config.toml
num_hidden_layers = 8
norm = "rmsnorm"
norm_eps = 1e-06
rope_theta = 77500.0
bias = "none"
init_std_o = 0.0
init_std_down = 0.0
learning_rate = 0.00588
lr_mult_down = 1.5
beta1 = 0.93
warmup_steps = 37
schedule = "wsd"
decay_fraction = 0.888
Each number is 500 + 40 x the weight over its row's rms, rounded and kept within 0 to 999. Layers, rows and columns count from 0. Numbers have three digits each. The size before them is the row's rms in percent of the matrix's.

# layer 4 attention output (transposed), 96x64, rms 0.162, rows 20-63, columns 0-63
083:542488588489523493478458495492537564556476467454470514526475441488553507462495441423446538472464443563534537481474521541484456506571490510460495505451456457511443481487485525478422429445530446
084:523513445447510521529504520474513486511485441474492520501484530518547509473564451494467504441542390551459517565602505538465454522468420520450444508544492516545471552541461493521457478479462572
073:526522512501483483498505513526514433483559533468437505502508518466522456519569549478488498477449459548554510464450480445524422529566545578468452464494502467490439428550507424482604480499497531
075:543452520464518485543466475491478425493526500470527551546508425468426528463521499524407555609441436497495514461463509463557507511495507528498551537498504523490536464514518481480527600505563527
092:500511489520483456430464536455644529479445488544478504494502524492518437479547457517566511422479586459515461544546464479501505525553516523542448503536481505589533492468495496488475543488475530
095:561510501455500523591541491473433404497491555483432494570500437423468441488458521519488461488412504540491467529510502508533499508502422515511539528484481507518417507498479490470506466418516477
089:429465455509516575552489512531534498518456522564517508496496393474465609527501529524523483556483540510489576523428492489481526508462490536503486533564502477526564470527513422521573461495490470
088:428477510457503541540485548506467388502531509498370487481528458472436555484465495552510468525490494510434505525465447454488518504545501518561451569535523495512504478522492473483416498476559511
077:546443504471530459542521483463481506553586523518477468541480478520523522518536498499439495448515489494421565418378533468486464483514452549591525483491476475468500501452556539525495480491558518
068:483528593456458469491536604573551498478518537570502474492512510536530486455444486455488458466478505474553506495535455508416522546540490458447539435491495516510515540471505542506465494510529395
069:537438473546475460490488585579536374484487487428467437523508537466486568526474531497473505442554517513488557486512471499494523461525531514493519488511489489462532499426568543550524503565469526
072:561443518496517459528459464594447548529498537508435515480501564499548442485476513457496501462504436482546473455495501485472466440500563468527482521531521450421503587487456560546486488526473572
091:437597452497530521545494465491479515553525457502537534474440501509560506492545509517503473410552491508504437530519527549465459497583434465564460515521545482549486573499552439533516465480524469
088:474511470499520611468523539540511448532448528599440494534536436475468566509532476461534505538518520465496510573455439517480491522522460570550526507484455520588484465500534496509504512563460471
087:501467474522496535568455492494506488537533554474488539417491531533557439487521521565495494490565555536444487451542511543523442463555482537493500481451520524468507589427496515529463548562429557
102:491503452370493511517587511493479467540457470565541492561466541464514494524482537490497494461544545484448557498483508433492438484514463487483572519562516430451506484530494516524439424483525480
091:489491418582549565510474375462506472469525474564545478475491485510506535487464501515450534532559446413529488536465553463474523519445468482504472461512501520508538464479516443558498547554509513
077:473521441529508415558478500534528535510576429494506492528489556502497497551482561501506534586511491449441493504470499499465587482430512488509448467506553519592517447505502533553569472480545499
083:562465496563489530486483494490476582460497527463481476505453549441470546484441479555517536485453486508522506490432497472467490473423556495413498497507478464540431423488508543559577513506554437
088:524539481543515424539581482483530464475462514487534506527499444447468547478497520502509561547516524442584508518566447468544456564519554503515440526482540447416482470492550444525553545477509481
071:541537577530498493553487579514499513458492488445526437512486530424538485506467534536492487491447476511533504426529474502433431561487515433499480412555499482419488520534569443519487486460535503
092:604490466479494506502486530489521492477440491526441492535475470475493577557507449506521502396557461484461538556456522503496495544464557542508470429525519496557461452449474458554530510565445532
089:548483421521534512547432485485485489447456523494432519489497488470519490449539460503526537445482441536468447500433496483486457473454413578523471475526453416572485467500535479419529479469501515
094:563496477600509540508456576474541494494528543453548436449467552540467499517530465544469534468466529553479537447454558590496529531473445508510491489482516487504462463504528490430521524490584540
080:521476452466492485504515454539555499476559442475527505476448516504559505566470510455481497466531511529540441476506533603521452524491472479502488377472540492586527544492434501443471547559487501
097:490449507526523496489505604476523547472466516519478491495502508426503526518525555516521586481564466576550555418463531545478527509518554484458453483534493423450518548523487508496577543472561482
082:484476467535436460528527517543502364435507496509516520515516498534521530552475468552489482473437508406525497471531532512480472507466536546548470462572578517492564539462515491505478580526471533
072:524442485543465523523479413522438436474541420416494455481511540435482542549502525511488470547515501517491421540480509492546521443529475470520517544504553496524473454591547505432512536546492519
077:522496580471456509511568502518448438492491520485464526491520509444540538508498537491443541434470431471570456481499491509495457474482448468479472423593511528547567477555530487498456569450553516
083:491553465444498519493531551539491434528425523498577476576550476458447474586510474480560519445469511448509460538523511501445483477493426576509509458535535451533487525480412509542504494509522501
103:536564516548512465475437547509538499469537502422439547570512502452517423457579504499533456534503509533524472514505478528504577493497507504488526495392460521488436498483526525490544414434481490
084:560432507504453490492568549458476530481438518482498498507539463402512531508471489484469601516453479535551581462521505501571452534458489505453454517561510500503525531493479565538564553510482538
096:465494534469491498456441529567506500560501511443497531414527542575488461444509491493560503585527499463450524506484466434515614469516527471512518521517495513471569468515551518486450524538436544
089:545482499467484481531537470559462493461575512479505519562497557523494471575470546586525422404419455481468471547504545531440451506510514491551514532495526519534555505458447543472531485477526513
092:518495505444499493524466624521494462522444519505482506471516451443487446526567468542586465529503535565485436521464472472445535488494508567522577491488461457500512505433522530550518465485556446
085:478455544506511451520497488470465583554529565462523494464502464513594536439521423458448556557561525499468559448510510466472480445487520487461455522458486522467495588508529520450480503511565513
076:527494556499483482535470469463517517469504455532587474449455450567489548519475547548471518397489545439509542466569522443525469490511458519537498497459544522465557454519514441440448534513513562
116:506474439485459544505538461461479526488465489493583454459519408499504603519464521552476513508457443555541474502498508443505503493425466524521504513478555471559498512471462460509610497473568500
089:595477490521542525485416495469446574457573486457543500480537525508433468504458475496427577453548431508509493433489486535522507486503578505482499481510491496516515494507503518456575533552561535
093:522564506594468446527466499519554489412508525464494430467470571495456518506498483443500503448460459530563500427507485454489553515454592528522442461535497465470486453522524512442476455490515515
104:437551509444506484493552473465474509472474524512530502567536428463505508501534449514621494595526475536471534563507519415479531488508544524478516551517469519562518463492499492525486566519449433
099:539467568537481494488461553542482535486494469566470512482490572506522437492510447478501544382475450495489471488386520554501458529464469574495443441512513521504521512484546476494511472529427480
113:561490493519467463486501455508484543459479526429576416515557540486481500514506477454486528422451536489529485470579495391514442550481558506532529520494500421524461423499465540470525510511499509
074:454477526477522528489545501540561543468501515479463474410450477547463526494537459499480549622530498525458471453566525447482514498568479521530467440499528539571485548481451499486482512590495526
# layer 4 attention value, 96x64, rms 0.178, rows 21-63, columns 0-63
087:431558530547588529443476499523527514484538511499499505486414474434511552525449525496472505536494549474585478462460483514564552467524549461503531451474564520455461467466528471489564549442528476
085:460510492495497548484486535424460502533545479502483542495537488565497532504453480524485452477497529490483470530519439476456538489456443362492573506502498496496559485494458500611456445520419503
086:493501492479464471591521476473422493427497522453555436483499505495566435485466508478466503396463538477459476481505434511484565493437431491478507490482485484491491465488473544519481414467417499
095:495469434410546529496557523530494527563460550498448552503497422482485545480493511504538507539482388482540561502473514449469468450487551430473517499422559453443534476507474493528477481494503516
102:472480556581480552530469476536446499490533482471606477447523538546574546562519440469423471466487563451525493494481524469532546481464523458534519512477509488515516454448549483560490549539469531
081:540502505501505449477558518485498571473464539507527464481527488551465447447519506503510572497561440452410430461466452548494492481503473503590529424466455511548506440477476519462454485517559451
094:516518485488511517530492529509562526486396447510599536417506507504524496475555469438489614443471502497520473420501483546516509440505468438454502468471518508555491463454516485518525518564474480
081:431545460507466495498444507527441550431439445474577416468558514511485498499453542511491474543507491457453495467551413533491509532505508507448460449571517492552540483498435443497510545489464512
074:577457470529572510456460428494515481584483452533511503563517578469551490510519459482547476547545503472543527534564571466522450443493542511538489490536530543512522529510472443564486464552479534
066:504558536457503513517472469463563528463535480615519499443538541518541460435551442534483482561441499521500511529569519543473453478486535459467496540516486515514488468516438589520484445484424485
070:506507479574502568446470537445530477537427440493525510537502461507515497514432526546504444563471599485516581574542534479537446552508494506442460459508476499504490473522576506492511501455496444
089:470446429475582499498605469491536505548571498528466430449534513455496504491547470480530448473486455569429514440474532504432515475541468483493516506516549483468475549459453553474474451494505470
087:604496472449552510460490521481521495501468507478500456529474512477507535477508467531499504442494457481500512523459477476475471567523541545541464467534522456555450522437556414507582581554406506
089:501463489482492493475526515511496449547503550532522505504509540575516469527520435498517480559519504523491505453537434455575478434544444548526491487434454552488465535451436510490505527648513533
090:511497493522441433484509569498467460506557432542438455464494534454468553475468490582475525431480509532477491438524477540565537534566512457522455506537488521439547499574472515532487442448530477
092:507483403502519418476477493490522524462544548500424570495446501541548591465488543511457485545485442496499516507443507492456458497452505460535514545473551492488594494449510475515510566526552456
084:444593473538526491478490537467463484435500574442475520421446495471565496485456561558431490525520476480462506501450532465494501511407469535498553493477506448525528428489429471542494521483490491
082:531537511452465489535463573504489541475544512420549520532573499482493504531447520487385524535490469472502510468420428533545452491450537503471501529517457490560547448464513515531512462436497438
091:543477499526462497559520450539485545472494545522523517508553448511545549502488521507473548559450482516567505442532531526483523522495510449595451448569472497440542445462419498505551556455453549
083:548519537467439506524529497502514574497539496496547473407522554501470459451485490501468560570519575475476463474488523474431542457524489502531464432475431507489599557514468554521468445491532492
091:574514545562557558499429549533537469502478512454475502504523529497516518508455498469470506454459474534532550463429469479486511506499576504498448468491511483599511533424478545484578444538419484
083:480515498490504479500452537455437538462506505437455414517534505475421487408470476484521488535460448572484478514446406508489451472543497487473489506513518418481541472397486487445492511513545509
091:489515503475546484533448539490460589557549529456514514478510514471520507484469452464512509559485478578465495516588507477549497430509581510382568516451460465530539529514504538512487516542542469
089:485508502500443499489480462534535470502525563480480468463475559484624447504484465461477480479576479562416430511455542466481582502495531470478488516457580538538534554484476508493552488525480457
108:542476616450490460564439549503489518511480489449598529474456502497458499519520471535516489452501571561528536479504485499509562428425498459543472486461496525507535473489470541545533414508506489
090:463461496521509557467510463592492500520516528531497522422434548466527492498477538506486558577459552555604474469537559522499548509556535570457445457507516513527520488480484448513552560502494487
071:533555463476503468505498488478531461509540518553480537468487511494560454472484563509442542540450455554503459553559485448493457579491529520492476589519582402458578491533528471507479511495451491
086:535468509468444490517541467447500565513452500434491458460506527420510506457463513543484525523486544578528457474471481518479538489513479556492424463513570559512622566538523504510440507499512458
083:481495522500486496437455531544489503498547441553466472412507493427516502521489413583550492526461501537536472476467533481526585488538490539563473435490477453597526499510499434471525476498465464
100:523529526480493498484470506518526542484468483491515441535511480544529385466511534461592446568464519422470490510473442495470491526465431534486564431530413462491435474522460535484502455525482526
091:520573579556499525550502523497432509526449488475573547500510489442486530530470426510458542491458556507567496509471491551530574445490474479548457448501520542536551464504509493561583513541514531
102:493533424528540498508498515493432440484460565515526524588500463563461511498528538531500443440551532502535510568573450427435456499469527570488538520494469504473495446530491461478459523525494565
101:432510564510521536431557446547480506488559495479482458415539516474481447496468475533507525545490517470547506427492531569523443518548469551435488516433559492556492544516516544458458465448461495
087:556540592448459518482429585514489494493524501442500487453542535570468493499487505563563503472474522473557447487539494466529503518552437579525514441532474512503418482452502497506510440468469464
090:498482468460509511556540509475472495566446588511491544583496396449516521447508535500495483526545520522481518514464485502538505466551434415499535540485427523484480470522521502556463439515576545
069:480440474541484477487593452476503498490461527499506545434483513506461627483503544455542539527465535570500459485562522478575493485527560462493553560479472502430535517487497558481490552498511457
122:477531539532539514496519486524471537509563488471479551457478504501476577540446503479492549473466478539571499444442542514530494507506502463597537547529591452560497470484564473502559511446582456
087:485520538451532496525388463478440511535487512464542512470502512523513526463480442470447493544531529504518528566479436492468491379430492433475533576457520498527489493492454534513453512509453436
084:443494500510496493492407464555511580472537524425495467525541511531455475462527560456439532550522576562497489522499565480486578485428543447478491497534491460478537495521506465519444465512496574
104:502525528510517504517509536503492495460533519560469481575509468480487539557462580519521465483475490469551555539513509435531455526496397467546525475505534507517511398518525427539533502407434546
096:498503530454571535468512518486486518488441482430499505506478539524434429495567463507508517524526501526466465580433468551495515411506541504454460473471437543551498580450444539474527436532467482
106:415543511523486546532429469548427504472541519497549495484590414519501535521457511490478523559503556477509502516465558492575544507506578429521471537561467456455549494505511472520521501474459485
077:494451457504508445562535490468524460498538592471508504532547473524518522487525510455506469413535505446416502523522572410516502488510476517518470564498535445596478476480478543503521534569526548
# layer 4 attention query, 96x64, rms 0.152, rows 32-95, columns 0-63
133:541465472564476465510465462458520527420510475452455535521505567509521432575538512461532498435498503467538508522450513439510421489566565551525456544542466448485514445536554556463502507477480515
095:464481527450567478520620515531529532529390528518508552511483473545489536510549451515525536470583475426539499528495479493425448462527501545501460469541502532505543543476501463539502501462496443
108:540503473556521432550462483461544609416476519434474507531520539484484452550531484470521531431509480491566478514510507436487417465572533511522458477561472473512493465480555518471449488504474531
109:445510566422544447488573491518545496489480501536544476472457425528564535464477460528506510553520476415458504504539476497438527509406452495493534476484505558523518514508489453531444526504489409
098:446552514468484483540519462543498461486483510504554479480468453545549545491460512501513516581502488520523482484578514476431582588399490428478488479519505482510516519493431475577413506476501477
123:427480482461466468507575477528482461620480514528500475453518455481467516522514436515512434514526514494462499497525462546531560474439557519527533539440577526570506533503462508541500572566502513
112:494533499535486437540476436549499490512592482414528502486448564523543494516557467510527541519462463527493530472528488429505532505445522515594504466582550490499503458488563473510440489542557455
107:479506494487528515518544449573450429576534528507510526536507445549564519486503477475533540558513433486441497457506463620516508451470509501484517531547515531509539557470563453471439468524550481
123:554547463582506516509434587485461562450540505436452529477485549511517487465545505436468556424477452568506475540519533530501433502544514511493460483506469473520458472477511573447553496463502528
122:488555461500492472507554519526492502539540501453496512472504456545603523503569449469592553545525482548482591459555459509460510526444546466446494513546481514510491502506528527554486409457510458
095:494562518452504444512521520527509468499576468450521528500519437529570510505516486506563517581549512546462536471467455485502575495432533477484508506571494497509490520519577500563467414508555417
103:510485545589504491534540450558509446435492516426529478583509464510570482503509499462500516505517480552442515444467489590456548507452536515442495464531450492519508499459505509450426446462541541
100:562481440438474521520425460487507518469490528562514458519463492483468476515455509560545466506522476518523459511525589480490445513446465472409495562513517435518533417477498479436539565503537551
109:582551466503501448479454449561499459490464454503454464482528468518499528494567440467531528417512508548537483474511464459544472462502487432498493442484568504430540465449561521541445463540445508
093:560475506444507502500535474562506434511504457485471477505487508467463476524506422465521598469449553479546472433550450537537472511540439475455510423500573511475567510491479529472493527558427527
083:554563477490454455497533571523412485524495528461448465495520503473504505467587491471561561380502500513465521489521415442495450498482560513512512504529525480539476411498531531509488537478502473
124:407534516483565560449547514545472475592480450555563499480521492530573561448486489486530475553541507435472518549509516523524516439510492488563484549501493540574460510479508448499546520513488452
098:523503439495484473546577462487585474511457476491509442465490510492503519442508469526512472394535471474510485504601515496476496484548529473380498553498578489458489556460465507501477553491503542
104:494527525464532564470419481446458503592498442451571462523469560518512462467556496537510466426535477463513461544516437460493496466488507457508512437492415505482512502527465425516463499534449468
087:492489491536542581508474505530508503531523491546531519491465519490449493517482428576532489564501458440493523436497467598476532530468604518520446470535472457582442568524513497533511474492493440
102:522468545465502517511424504525531560480568498445509501504537596464482411547449531493533494497466480547542447500504514465526602483505436513490541497461483463527529497405510509470426512539537479
099:481551582509522480456494468452515540509490447460489553498466446522488503442508513477537483506507527424564513480526489541562481489553454403469445531515481516439522487468451542407429477464455466
098:479534410563480560507512532479454483566509568435462478454543396551515579535552448465536499456506493542542554417513543495506490482508448465530520473490503498549483495483480478517487472445492481
095:503469450541499456459483421490550552507552472497527438507479527494525442526497479425497497452478499475573545455541470445542447490489466540456528405470521450476507427493501456513515455568430516
115:457539528423449531460494521492466448494557454517489562520494505564498488504507424394521541563492530495462458524516483475512442457598478509486513540472446540479485552540469521510446527490435458
100:519556536537523549448402573518479530532491520413565490512544587525529490478535550448526498540606532508460506531469544491459474475563536523505455508474455509509476489457502519482515467531466547
092:509530527472491508477509588488530458516473549604495486579532449538551531483543563502503512507480492438542476508510516502505486504530543530487479515605501420489478492565485441512399546504447516
082:469544483462521434519457429470520490515449481483487506560598400479480492493497491428539444531523475496466492501508483488451485450505563491534474590498509425411544474510503530469466486547539506
114:555491497483479529473555497458501536440517470585540501452472457562459582533486519520471514432471559441539461463520441469521472526530410537463465416526500478522537498472452463477508558509532532
083:467490490590498465557508445521544579444469517540468450493525561481446533544482533439540543550527529500559526498538477499524491519480560548498486602460523457500483449541543474496558511504550553
096:539480529584459498532471545495499540514547575464545458437501475610499513526538480504445463438449503470452514483592477477504494453469520523480542481555467541555502460474514491418464486486492548
064:506478442487515463515559425507508532496454409494530540519571518508554484529498514461481501500486435461523435556451448511568412457557465469511517515512544492594477473422531508506477537526499496
157:463617519520527437546557476525514479451586461467521520502513456521530493495583480422509563499550472457542558458541457505511509505435521499469446472541479490484542470517558494550442486480495486
084:553475543499512615512497530497470481583432511504519537497438519465466522459446500523482465512476462548442445524439572562503466462480517481449561551471518503546462511498443466480565549506526526
072:487517437548507454552538562508537445526544504504485517476446426544513500552536483579535516472561516482504545559537439550444432519469479526566471562510431530508535539475543497561547504485509481
105:523437461466480541469447471436478536550469499516500517528506549485388477527442554480421477499431500536494466582472524443504491520553515472536559500444527474523465490492468492449572516512474562
126:444586545535552453531532518529538462487533510483479485498505412528537527504574451490566534503578506421513576476517471505475501508448513531497429501531472543532514505456540477564448436481512463
047:496512541478506512529557508513471430537532433497534504470517441482475508434558486469463485455558488556373465485556530567491515435469487531446485516593506492576504476478510461529486518485544486
075:572449493496496495507538471484561508512498494525518490498555508487444500489505515497496432420515454383477501528506483461418457454514531534631519545559518498578512506477472502460534548525509507
100:474557546504538470515568498564524483533551451473479490486520439542551540475593456459531570509583492497458533483533466516498510487473505532463458471584469520564541476522527485547413483490523453
090:480607527527542481495497433548480488529523437457525487504506425509551538480554444475563521542554507497477553468523470477555533517456490479415427454523468508536505473461554489550434459481518478
088:501501461506528432576562547492550475446555576512472512468515465537539448514519500538565484515527484415518528473541478554410465512462546516598461536540511494523560538497517495521480467494517453
100:482562510520542486488503495538515554498541477463480549510515472524546493481554409514651544605534492537502549463453444554515467488504535475457472535527463486540518452501539521513474520465508477
098:501539504496519457558514458539486439449543533460475451531411499564541496501550498410484557473598458499477541467533509460466531521465503490514478527580483523458567511513511452552425495516472491
096:487506533461553503479474474540511533577460531538389587475502450458467454462493418494526498484584497468466492528462514513481453435504556511483536567447539481483525493478522527513521555567473472
089:465539463519474469530483453545491518506458479459482511466556470455448488549500462488541500513484463422447483508580410499516562457533468449454556417523522477491497449502516524562437532588493483
080:472528535535476455408499490554464463512478447499461540454464501495528512485538453512518467436452519528521520548506488439457458397509501567499589524458451557498454508444515557512544493437495469
099:439563496511475369469454557572464515532562515532520533516445477515552453456477517505503489560562541449509466487563481524513457480516469507544530493443478434505525468513493557510493503465433524
084:488418459477540531567544490533483459547495472504529475582433516543459504517489518483465539402546465444493495525524527500529472473482544461465548544515499452599481465424463496526556453525506476
067:478512517521538460494478519538434406509541472442558547487497463459505481445534565502484475447521556492542537496528550474527505432487542497550511493432482413479436424494547510421533528480525521
097:571465453529493443526482491529596515488466471462500428494455544498519527539457508542434500464458449453454470479492465472501550432479496484529423376571473483515524494511496547514528527501492522
085:460455501478564507529527527490536474576528472473548504494503480486524447408526495511441512489456582445475567536507551510568443475532578499548505502487453466482534542470473467537497443409520508
080:548509492471526544485471526480518470563478490491453478555494482483424488511488467479588489516561536411517553472401449455518479493546498491541542453531496475506503531548419502506449537560414502
097:512423489508551522484518518472478508474525399515522560552505458480401500496540456444471565502443577465510465478475511540486532504460507527444517468564527428583434512542531484486526484490479494
086:526523439520533517524532395436448518486499509531531547526493523391570482438533537476462466466478545563484500550515564451483466470506455459463476541535592529499501524498471469518508456507535505
095:479479552473474487568470576389552564539440553500496457464501490457513483484481509519529529505450499487505519534516497543458471517497500486472516478531429565405508450504523399513483449488558482
084:595473487571557505505461475498541479538505463486438581496485559475521496512518488530578461532485538536530506525466487489452501538519518521502440625475554514454472525530580525448539506531500475
092:505530540481525513521543623418504511464535546524477452465502543645478514547494539465475539531452517445544511493512509476477455483500445547498520496488459541494514491483518536499484593470488472
072:495528506465543499517496509488558537561581522479417569463501477540521498528484478524511472552532548520512513526524455417525420478532468486621420527551469481477464490519543486522452528542507536
091:565537501496459452467513547547463507440537479483497504546557537526497451488514517505452472424430415498426501469535572461472480495498538515500516411523494440487473488463498549520500564412529532
114:458496597536538505479549540571493506456488461521524491458523499458536472545519450490504492467492492516563467494480477507541471500547415600517480509520507455482507507571578577524526547468473414
090:456454457512510467513454498472536416481435551470465501511491518528475493529491495486550496511496486403472503508575471474413549551445587561492457561500472467473501549513433545551478558518496506
089:537458513539507505513555510434469473526382535483532543506479507498547526515584467640522506542560513473554505496495521488502480530530524513455419592460500514537494523509489522505544501503484472
101:484521543516511457479537488538514488429456478529469534457522564592482494528507491483475517498581521520563475518472446503506550513509511540522484630467554542494473506556540569461510431523491430
# layer 4 attention key, 96x64, rms 0.159, rows 32-94, columns 0-63
085:434490509462469493456506471558502438533530467552521453499538486542471537445460511426458503515437487451531496464541463561521564462495571491468530570476522418516533466514488431446530524529463560
113:489463454540458529479503520452445483515470531457483513525577510449529509517444552464521467457493493477519463494457455453549501505490562526561445543480474502446500581577452553487544471562417558
117:484451509526461507470460484487505439531456513485482515510540528455552477550461559515470435465454489469531489457502482497541493520517481538524452552479586437421543547556461490449589517586446534
101:512535476555506492511611500463484520569513446436512498496539478408546557449490484525491496513516446504547508541469489418512542553550565478509453432530549518566491490465494510548529538476450511
118:524523530551582562510568471497541445452508489493471434504483519442547543479558478533502470541538481521552503498505477507475512561536495495473484401520548575577452475439538457516502432490539484
111:470485484562502474521538469498514450506527529532563535493515497491493495466503507452468519548537453502611455494489520507576600532454608496485473494448453444526497487470482544489482417555459535
119:487552449496494528572497493535465496568547458464480511514476451535509542471543523567552488536596486542478488594578491495444495507551471412522464436483517530557441513481500450531485496481499489
091:562510480477500500572554537468460519498454501514423499525437441429495488482578495545518536467489500555480485515449496481501493500525501465551477412527532519544456493523499574580410569506537492
083:496491475531525481521453534440592569441464469496597456453487496508509521518543448487514482445489482519533577459454499482512594540504530494504495480571482449448491492462503516549448455440561497
141:453553497561568445594554527543478482486535446443513514495485485536516558470576503441541503492543492540512527528486460452511542480539466483444493456457548528562451489502501494550456493458580454
145:529550496536551466554566454495477459466538470427557511561501484530543523462558489455517569562547468558470549502543483448487479466512519461455523437533504520570474462468531478537476437503567479
103:519527475497452555583532527456504461529481493479473514483490481481472522530533541607530472497598498554533535520544481519502464577555437422480458502528501519480512525533482472536467563477581442
113:464534488513409470528472555508523507561485474531523488439470553539538511420486516516472479472537461484576438537506502475454464478552517492483575481539504563496451432581518474496447553450461458
099:443462490541535477477569468478531529446512542492478530514578492487532520499475532471557519525554465461561440547479531480456441424483544478454478423538527548429489530450492526556480564557498477
103:500451462536531499550478447472541491504511539556505449522450528422491497541513484489552500515612488474536443467507445578595540438485481508491477566497558490513513467532445482539489512442549483
087:536466483484462563437517456545588492493492551471522464537497539450512491537484546543455463532492463584447443538519431551512540588490550542482498536508496447479518495418489445493529493549534507
112:448533551559506517537542450528470451495559501501570484507524497599516484467500498461539493524502425495494511544566458507599447481427524481482423551499466492521502520509538493500495430450569517
100:534492537512481479503520509456498504572475523527486537506483541565535505517512514473553586510437555553491537568593445526442510513507453449428461538458488487464475456509459458490531456596546504
098:507436474606492485510520474546449539542544446492583432558556514463492467532504525455462594530558496478466552518524502462499499499546534463510485481509384480522502465523492496469467474530537507
100:495458443478495558527464461430515467544472537485494512544500515537520571534496478549538519493524566416516502520521499608536492503468465441529500555529559514488408481458582504527483480472457550
110:446490463472526485571466530460460477506497537537427511489451495447496463485484452519452477439475439497503529470452501517504561451458518549524469434493484491424435515377502477560468440471507506
111:443465522486433522475453459509455473509535480505470515482501462457498478508393549589498554516485554483465459563521503571503530529594467456497541465525537476525487546475507478498519479465390495
091:560478473521428584479499526473513464477500521459465486531573553535531526493423486406470470545488467513478519462529456499411430493523504540525449476486531518491466497486542545474452498437438565
112:473525510499524532507551496460524537495508550506490528429592517503434477494574520523512455567487502500481471518532456529434535527549498453550548540454542535464435485475487441418412494501574489
104:438543529471555511500460483458508516466481517497555504532515553508460480497486475494533524607499493500607468499498471543490444447436472474455491477518610534566495477461502452440508510581491525
097:478456469530475465470471462535523555537616503492431530523490522436488515547504391531539469475497497531440535447518537543508537508505451528514520441523496513452514474513569458493480421512437536
106:486518454507442509529485529559508499471438590459524487500579526495545506528514531591518425532506498492511421512544482495430489540492447475494491544492524562450527460519448428522496514500582441
101:538554541474498510466469511476530558514593553461513505452466498524542448490435490411495549510499475547485444488498493481457528485500526488525498511527437470532575487438517592520402540468491553
097:492536519507486481532577535502484512436544430530482394475532443473506491502450509498559448472482588475480587480581474516503422533464459531509524481455492476496497500545465521497470532541433460
113:503436479462465535563548503579542516510518449526549563522487491554464444481521548487566452537527487565496479576530471487502448528484497451495517491461508428456413493436532523553520442475468520
104:496517563456468569523485553429567499552497526509458540535521496483467496457492502535428461467559554459511509426562444526553509497532410478441502474520487514419496487505447434495453492486504538
122:530521499529464463525452497532497558457479568458516497520498601495484494473508484452545555567542486534500454456519507469457541532469541448447455533484419453583500541498570565513451487537511551
142:485569501523510480517551463531518431491538469447527496538484475518562553458548427468533539551537438535482556486494499443510580515446545440472476469538518518510482501467508484573405446474524544
117:498554506516503450523565476532561443430596484462523476525497473516585532505556474486550541516557489534530577442533493481498524493469524507526461544560442472484522497495542507508422413465497508
089:544507501560523459554516519541515484473575475460436459500483460543601563481581418537582516479551464465443530489494474496513503482483454501493479424527526502461509470505525472553449509464554504
115:504438455448485486548476515482490574483499542515480501501502540488470445552476574589473454445490510467510475550544513552469397472551462521556506534501522463450539524557486519442559545511439495
131:513532495552507485513544495556492429513535460469500489519472452524538575446526417467564541561538465529475547479504486466536582516428517446446478438536488502550489464461478471571434472492529513
055:502505508586544515452544549593484459481549461477475450484452500538529555524486469518483529561558480492540536417486463574496535529485493499552497491532427511559534523512516533575487481497548426
074:465459490497499547508440551499495512467524523499472542490459589473472421516488542501448519513513498469451505416457480546474475544538432502559532526446614488457482542530527545510523534520580463
113:497542515511521503504543485533559436498563447453519467529498435483533549481526448433578547549522491561449571478501500478511554578443506469450474461503525538537483498454504467535436448473561482
114:501546485547517519549548474537516415509550457457491506567509456510552563464556416486574528528528472509485535494499489470533560522452535445453489435532502500511480463471492498561410459454544525
077:491434483465499504584518522534470509524545466445498537508466498486560509528487537548522491521480476444469529515522460556492509536484424474480527448503558607535486504504450474550573554470593433
120:478583541499513476552471459486569454433572518444511525529437501536561520457551447452567525544553452536494527505490483440504556522413532497452478499539472486532515479458508470523458461483541525
103:586545532481519503461487492503524421501529459490459476604542433474544548519556458510506524553480539499519580489471471552527426555486520467517489464489539505484442518513570509485469460517585488
083:482462527490472460443465552529520535474488502519528476436515514487475486492501505457516470557414508527470451483509424465553525558398595488495514533531503482509501503480591548439503569573493526
092:525523482515526515497561456434550494456530455464526503488544530542529504560508438549525460491494563571494536524505446499502491531430512463530501474579489549487612426495429458454477481492473457
086:526546502567500483458490492537532545379533504542512473451437537556527525497484506459505457507493461506471409450511487494501537492487474535521465408481527496454483546531492521531503555619539501
092:408529472478453554463466463489526474478487522503505574476557583463579523493519419469541447503534476496535524542518507492485569486452505532466506517423538529547588501490559535548523463501513497
083:575473568566492465510498502501508509470506492519484401467519469446460518535519460490478479478465538614495577524487596486479510536527470512507478575552481435488535475555514493474458551447518485
072:506481453579485580541485495498429570465517495519450524543546519540499514484499465505529532491459474589453471516523441499500510436464533483495500465495475499533495505565562583619455502468500528
093:485487523529452546515520504447518460485518508514528480487559517448477485480499554508573451427510533464418546549554491556471506571470451523475575491476548581448473479486472466516519433419540477
081:483484552524490557543501533530435446455479519508532467525487461561503524497431553428541486453459467477535538508527571528479536526487533546436476519531533500544455531555547586475584547486547479
076:517499525504434500467480537475511434466481513471430554510504522475557451532500529499483588480417520492415472468483498398501477492460508428449457519519509490485466429422540555468467481543506513
086:485498539556549503565559516533494503544545574532519404470539542474514479502489558480534498498466451545496527508557552515521515538527468473468426549473477492515424488487413510554570476558522540
081:451525568472496508521494521517439504472494468518490462505476472550441561488502435468480567493458516458532554401522487501467485518492562486595461487413504501421421518532494488491457558480542509
087:558494482479556417485504537495511456461460486493514415497488480492505501470515457465410467510478531441548567484523482500620455530439512528473529458499509478457510525583460527519580519482501465
076:498531481432499477525506494501503507490545565513508472572514522557462447437534467480534529482454479459497480449517538428544485469477552508571528513485422493487522455511465431473427534475551615
086:473540461526482493426430490505482521578459503511563506547538472475553473480479505478426496480559493473509542509504546515479509486495457429447474414472536496571412518476508415496446555497461528
078:424501435529497501451541483492448508508529522450523557517500480452472487573477497514576513488514492392500471528515566569497436513485485405491532447477483535557545568489516454502548544514477478
089:428499507581516568516484463479511541471519478528538592506444531494492518534509549432477502459522564515512458577511439525453441575509386499515489445508466504457498472515525482524503450499531483
092:571576543580529489438518533461498545532490486488563543469534497563488527469457544493492524547571453427511422449515539516536472525530558483523472471452433515458525511486495442501530479564514505
090:551495516456454506427520499543436512443597505507487469516544510548514471467468536508483479487530553510561528528471462536528511525522472485541552447503499555594518462499473438455467410564506443
084:471574521510503499473479554457519454513575475586474487454417489499452497461460426470470518458538478512497475542479538453501527443452509543563513578443483513543492468522459428524473540524486562